Weights of a small GPT-style language model, trained from scratch on English Wikipedia.
Architecture: RMSNorm before each block, untied embeddings.
Each number is 128 + 32 x the weight over its row's rms, rounded and kept within 0 to 255. Layers, rows and columns count from 0. Numbers have three digits each. The size before them is the row's rms in percent of the matrix's.

# layer 15 MLP gate, 704x256, rms 0.114, rows 168-176, columns 0-255
102:102153102158170101082149062144122105109070113108106137140150138103060138140136074100102103180123127121035137118180135106127091130107132159124160131132138121103125133155199104125132047108185097122087121128108178091134084116133140142152097153174166172159115115089119107198154114150064158092104089168171141089124099149090111161087090123126114081091161141133181110113141124114154121101203016112142061116146152142143101113161152110118130149112107107126133162104114129089070199163131137176197111104097141142173092139160079121163115129137139120130081089089122168096156120118136153122126168119045118086142043141168132126124132149134169101112162163164134071124132061107131098107121113131182175178154130128089111113103107119105121118159076113112116169177059097097164124144122184
099:130154126124148079100156140151148112092144175090139119146125139125175085156124125073118081128168139154116110141137128114116093100108109109077121098133113173123112132170097110140119178168136151112116068138189154077107159109127148139142147134139086135067146134157154159230132078194158144094177142083115150125113187130071097125108167171127107132143168063116173138143114102079137113198126112132156117153106133126127165125175085111070101160123065125150126072122122158160138118152144102177119110158079144108086050135126193143163182116111050047145103102129092140109105097184075149075065140131061138151161109216148074152135142126086138140161095168161216101070111100161151158152138118143154168101121103122157122162136185132144117113135128129077118163127142080156146114148070112
093:166103163116143109095161108145119146157151044107119196077127065165100147140130237115139091118111050110134114152096138160106123155097112113145097127194123118147138168102147173125146163112137128152110136146117066108080125118142149121119137076073141117118147135134147170065095039145131178126163126141090111154089099100171054189194111142135164140142102135146124127102176143169150099094121131133106174184121189166150146134211206108140166111140125166110162070091146081131091146142091094147144127140146146154128184087101076096113168165161129205124145156115046145127120116122166139116091120110140213176141134109118135158135153144208135165122129124080156139147181090140136097134100105123091133089162117098137099113130122085080089123116151146129128185150129141117133085130134174
103:122060146117069116095155131149137173109077142106124162063109045155130208117124124106157126108091164131088152187088082114167100161129121131150080183104105151139128131116154180167095123128127139131103155134125118128108103135151137102091142203126056196102104183197112086137197163142178099124143094114167099129155130132066123140104146121129097140117165146119126138074141169184140088184148124147110115125139172156084169137157095152156138099070126144186140125087119090100136167158076112105112145215121099114119210106109103108193129135090106103108101117127075099139154059119069129125101149149145159100151145133111107141141167158136148098121144102125100197118067071084146083116147146139186109098097172113117085122151084115159113113136098137142164098218099098170139129162117099
094:135176159190179081154120116115125100233176056118131146133174149153106083101163135142162122140135115162164145072114078165159104121069131131082148129099099093120128174067148163150149190114128100068111111136158123151083153090121157069087140139137048156116088128161102159093113172142146122166089127126082089148134175120158121141077136159124103144086080113143138146077163068121143141132137122132134200055080056209117081063124140098132132097144119151113162165150171096105129095114111107182128132056183155130160122115118150180138133117177086150135169145082121151157101141120080119134126127167166103167178104151150100135148064089086091124084157103147165095094140143089190171155121098155138159113178131114127100177144148128116117124120111168132130162172124142145116113094157153
101:136135174095108134171120133084075104146152159144098111122093132150105191198114151101092126113092173148167111141148096156168219075071156197131144130091124142099108160160151091177119118084160094116142170174168097127122082166148190187197140089121114092074126129160131125100138125146130132128177174151169082138091112093172143122131225092105109103166130052113105060073165156125139167074141126111115130139129143115164170132155107170131156154135136086198088129134147137107118138070110116127142201120162110144163091100131087091143185170106150134072143130092123103144119210142110142127115154169158138137137120119170105116104102140093131130135135173136099128087107113197161161169124090081125088170096151176065144138134121150102131062138117129082100138086174125162146083106153116
097:052134184123139094090134144109144124108146192145140118128131188141156166121122116138094168127188119107134100102182110134150092118100123076088162121104091090147042162122140169099114140156147107190140094109116098218067122141028128180138114133088082103166116153108108084154066144152126110175145106134187138139192160142182146125134099114116079095152117096133108123087102100135139088113173141118158116149101141139129080103123125113144140147079117114120067130111192130159150107081131056116163110106097137125131170110103149162091108088115144076101145138169148129109091132158125041106093112096088194119112141143134127147131128123159103154165114137159107121098195138104158096113158109149162084126191126128156137100124078150146111089122217164160135105205132144115137135184084222
100:068132097148116117081119164140096110144131104138113205103125173082139159177137128114182112055049146180067137127087137162115130169155138168117094144192141176141141105105088135121101121161165094132121135181132091160142112160163127158184105108159101152100104108092133144141089125156080152140111131155108157128115147133151213109079136100170146154138143146120124129175177115159101179123094116096090095031079129153099113175148110112178122142093086150115143152123144098106174157146101123102116104122159121102074178176117216116138113078155149098151107106109101128137062109098124128101161117114081137150115052088115113103130097173164125106081131142139097106143107066179200152128052108118167057142137099102149094183142132107092084074110157102169110103084097129174091119150085123
095:179178139112105182128118163133099134071043145127125105143107088104102168100130104123150089143123101135140090085082082135145091113095131164076137076123086085083061099083123130143149123151118155129102111164093131134141120100144154204136161126127104062120123152117139116134170121124121142168121137143142138130085133055131099135146211147131158074089126130142171140161079156048098175162085107090135118125156133090131176126139118104129154088115103153135120123198079064142174166147143088109056118110121175127145172163100082103119180156167152158169066156122158192049130159097141188111109111150139157155174093107087136103163163145160094179133183193113126121118122086116174072082107087111082172112135163140116091122190150102135140131148113095137113100125136141165070104086168153
# layer 15 MLP up, 704x256, rms 0.119, rows 168-176, columns 0-255
106:113127136183134146139083070121168110110123126120074175157179109164135140109093116096152210150148179160176132069108097106103104206152110145127129111093134080124171128142111165172139159163139179116128131113122107103149122180090093075086185082166119087135106136134130066133035108097099150115137174141110053189125144111108176152116195171181110098117131141128162125131149026108102102092144175186079082122099184100155165137102142182137088103150173135093137111099150097130102098131068107096130144083092093129078154111158091138179108152153120133094140135082110124190153132147186123147080165071122090163100110155121195128143112123096162166115134119093151147107121145132142154149137169155162166062142086151176154129150144163188122076117118126127142093127163119102133119109147103
095:161170062152163184082154088186148151143140127099168192034156108137073112126136107165067068092195097090109119143140173107128059113091137141162122099143092148114132051096157149138149107150146091136082184068199104111098144124139098144119153087126173155155146088081079093119091138119065070097114134074090148147164086127120160107089107099132098150161138153121130156167105098146172159096079196141149089099127231196154149150155160112132122104145116129107131115050118138120171118115174136131104136128114172123127145167111138164128100164099150172128142127145102113183101121108144155079114160119099147148210088122098089149154139115172131157093165153125107152137147128122131109141087136109119154097106098101109203168104127128080149137163107161156103113103116183093121087145130124
089:143190102184116167121116116154137063170134169157172085111178199137113127110176113189117162167141175132162190130140142112129107130107115144107101119135171149123125152124146129108172124222144115134190121123116150077165179065085174182092100192145141082148127108147173157125150162110131109145079135184164051173117199146058153168143168119087116111167149123160138125131135140141155128115125139044114143159137157086083151143091093132143096109117147194081176110103097148141140187116147135141181128156124146131134129162135137157162096114178084125132125137120134139120034151139114099095109172123117143157130117114069099154093184117176148119131112117098123073076146112120097101130094142126180111130146153123093153158091170128100091152141064119143100060144178139154064163167120067
099:058116125091109111140137131190135067131109184142052107114106126122156176084130089147077071069136132163131111196050098117114104066114109140070126216100090175086111151054177141123122153118127109087116187110139142144110164178093150118139098138162105174130132115104117092096134157129171108129137160114145108168156142116115126164124150155164142150156107112167103131138158133138102074063140126116157124121150186099099175095191108110178132152159119120065093097117130172164146110156151137131188120094143123094110146134125077164130125140108167153117177157129143098153135108131121080117209135113129148140102173108082081135062157142156128106140162152159106127133115077169137076102197122117069110109135126174108086135164086171185181076062124127055095106083121149139088112110134133
101:101143113123071175137176118095023145121095164147137083114093147180086109121143145138103185180143151151103164118140150105101190076108170135151148138115175128096134126101110124181134098118112174120191137119136129116128142144121134152119152111084102182149122109103097116130147129127026189133168144123183155106116117066131134059112099076146101116128110163169134116129170134142091130121131119046119093101154109124184113130142139187157130155087167160082128110140165166087173142155157105099092127135128150144094137124173043125169133134112164115121128168148093145140134140126186075153211139164144129145138084116144119083176117132081102185134133105151146155142159099158038124071082121067110121159172186165119154105126079160071078133106083120089131045163095143123086132121136104
103:113142142150139149124031176146159065102067172094111143070157108150082058128179116116062043111137115168135118104131109181115118134076124119118167107118117111121121179157138112054153068132144088068163119130135119125122109177122160187125145119119123115146193190102150082145131096084089133120099131077110197130143135154204120128129125140148156134088119133141138106174111177123119123110149079144141119068128141069111112154165126130166046082108148127092118122178137118099059129202154112118115165096102124038168081176173140117101097114158102125116109156129144130208109101096107128142103168181128129100145166153118152128163124074106163077111118154105094111128145119147209082155105138082107105122161164148179126131110109100078127144112162127142128128119165109162147134111148066
103:158115120093125136110116128097135104144107129063061141138093146114115158099183135064162104101131122130122145088115126131149152107149120071126091151136114115118186209168112158143156102169108166140144117056147180033067083131160072091148153088146155113095112123144110223086188114057122154117085139131129100161163120086092152151126089100143120157110134151110084031127122049136134179175126169135154122089146116162161104158176148135147155170170124125084118161148114110128125130142159119101170087129149138121126103087154073112085162177130107164168122125123160050106178126110040098130142153155057141111083180181147131121151104156143112168113179144153146109144152165119090147164173135136092122168142155214125153124167088143113103160166127121121135129134127123177126154090131162
100:110178103114125115094134137087129151194120163137157076160217179101109110170138132105201122145132122090124116165133165185124057185132070168133157115100161111153049050141081172124112149116168097083121105139135158087118142143143123117141111094116134147088125112154113111088117161046120121151151147112106108127165132152144145062086125098165161101185199172146156130186154115100121147076225131100116155112149138088179125126091132141147107165165118188153111128115128117143064125135098121112132052159094113165130136102136114141125140137128130086120169146141091138142091171118092185179139104136108065161111137075169126131154144121164140107134142125143183079132186144085183141100099118159132162159086179073142131113165128098129123135146058170191121152108089147123116113196180125
102:140113116143160164117144183203132135089183098134108187175125114143106130115104151124122118113128098154119126103127135137088133158143150136126116161162164105112113127098143129178199072154167153136138067137099120081120148137154147163118188133162122144046076125184083194099161119171087123143133113119145150115141178112102155134110105142087097160178127094105159138081191058098132132136153145125132081146119179148148203162135138122122188113215135157133154166131046169144137169133113118147183117156143060083144154131154129125163168136183114068145106127153121104081158125079126172128136134105128187121174110144115105084117137217141129202140100136098146106142054156090164143132165166145118185115172156119076054092126138116148116056167093144144108103142118104144067167144107114
# layer 15 MLP down (transposed), 704x256, rms 0.114, rows 168-175, columns 0-255
105:131154147162165134147150129117163119086068170038202122155175145162091097157137106089142167100114136133135139171152088119078120141117126125089093069122199122178068089201154050079095212136187182159116128058174104139096145141191135110140123116166141108098083097161096122076162113088123099086107183106097089126121104122131096065173104094134112135175082154101085130155115165170118092123206139163148120091162127136104132079134109139125119127144126104127162133126112135101145108118120178089120127075127129098128110130128111189076158127157111146123125113132103142199105100130069145116157165144122087076107086126110136135137154159101175128237123131120129143098095140138090093146094078127163141132190095127130120083109091134120132065137117094064147127127115128166105124138076118
099:142131120088120173145104109153140133068099121107089096150175110130126096143146135063128122138136140165145129162087114146124175117120090127111112145073170130221113182104077076109146154135147131162103126085157136098167105153099142089116111096157119144092126181093116126169061102188046116083125092079103163173129127144098123167135096123127157122130125108129153112104127101094090093100151077145096151131142128142132153106107140098085085136119077179130205145112148122151110154212140118168061111144102113165172182065099139183143166121131129104146129080082176086103140141194115103127096091105133175136094139198097204114093046138080159095107149126144158112139120117150184172191098121129129164118167134171096101184160061066109147129102125082137140153131158169107116090064133136
097:118175140146132131137137109113174169110101107123177123082178130104097136121104138096130115067143130120067074183135151088173078174114075121102109149163134127135123158155136126166121089180131077164069136085127143100129114113081180159096150105087110134165139087166094156113123133099184075130095146169117132128128068068138079136141088093128133080157169100136178180141142156102193094090113154144139136099147133097102126111071150124109134083127094114148179113155115119142195143092089129146129056155133173148173183140112110111120095152123196139077103114105141127106106110096115135140133110116111161073068097114122136115105145084089065126022168098138134139135158121137052153191127083128132115100102098149133123102077136109131080122119069084099145185147087208081101142179204132
103:113103116110119078102143135093141170136157165104136137140176088152126140113141131067132118155158186143171139134089160118108141204145129112117144139103119143106136113155117158107127190103173173138096086181158118093147075128071173101094103103172071138135085110142151180156114085090108152154150096116126158112122109154157162106149124110183094116135122149156095137217125087111099063101183144134188109167078075092147093160173137104109090154133125118114144167179120105163087101077129146109120111107132206148147151105131133106195129201148128142125181056100147165140167137121105103089118171098150102162102127094126141058166112070184132162066145148091103193112114177069128122166094122069099080182115110143113140150167086113084113154099086174118131140114097217145170144130166141
102:115144136166075106144088089128055142170107159100156156145054114125173123099103155147134187107124144147128122113119129119126139065116132183135158185137121166131168113142035094107115150134109121062147185188140118140116086130160127162162133115160164090147095119140047160133138123133126126107093159125111107160079185108142116086140165071181141194079137129154153095070070128144088159153082155094073095167109150105125121112136134120179155169090122095107148154120089117180151133108116148168129110087183101127080120186119115135115135093131118165201195070150067161129144134113105101119172180157141101072100129164112105123145047075099139148175139107122144143169137067127087148153115116123094162136098156170115120149094139145113125174140137144193066125114069127081081151108173089
098:111172028107133142159142129163168142162154066151148105174106136127103094120127131162189169083204147118142165178131121068122135083140119127120167186152078105160118156128110109166094187138118106149094128115127091170132096069154145122109068120118150123131147098165147129086111091133096100123040148129134086150152108115078126068112100145119165133061106108141164163153108087088118086178084121154093131135131190172119121045155073119113120143143145160157122113145086113145237099107114171140127112158097132153139162108113105123183151101090089144155176095101106156140127145142139147044109145095101104140117103079120128090159163141146165098154096114149162145089117139123120128139141116172220092077160093104167118083127096112125098108131056091149099144131167119208157106119126087
102:157083139096079124113099074132153141182105188164085185153124120139184128122157085114089168159139150142089129091088153121161101094098175084142127139071109145176131187171159072141125159080110124170192145136116079112006164140080120143153092128135056139173112125154097168120131181151129077200158090080069129079155131092112152164131138103154121123118133189138143170129139119172129092184111112108104088076163110117120112130103177065084116147114139152163109095138102101106154145112104073141151135141098129137150177139113106110090093134134098122128104114165093106123134130082152061131136149125120145094097130123170125140084128120079136195130136135194145088126094162138172137169163155136155070106154151125103158087104126141082054146100133098129212162114145080142074153101107123
104:085114144129122200102114144141135091099109103154120144165086167183158105119102158167121087135134131121171080112158114078128109107132056105108168136119123124147122148135123150133152064184107121196125100146124069154148152152115114177155188169149113065170102115105120177103093126150150105106049149140100117127151137179104163117108126115114130151112078100152138126085112121168113113155138168077136106201125091164163168168137114104097092134203131071153137121120130148114120149124106120164166173070107117170158124112158092100133147104162100169130138145137060192127185172177100116123070102085222073132180159121144093162138130151172100173109125147059146175171107138155140126157126133143157162139128151118025090156149181152086171127099105138104110116148149079160089200127186111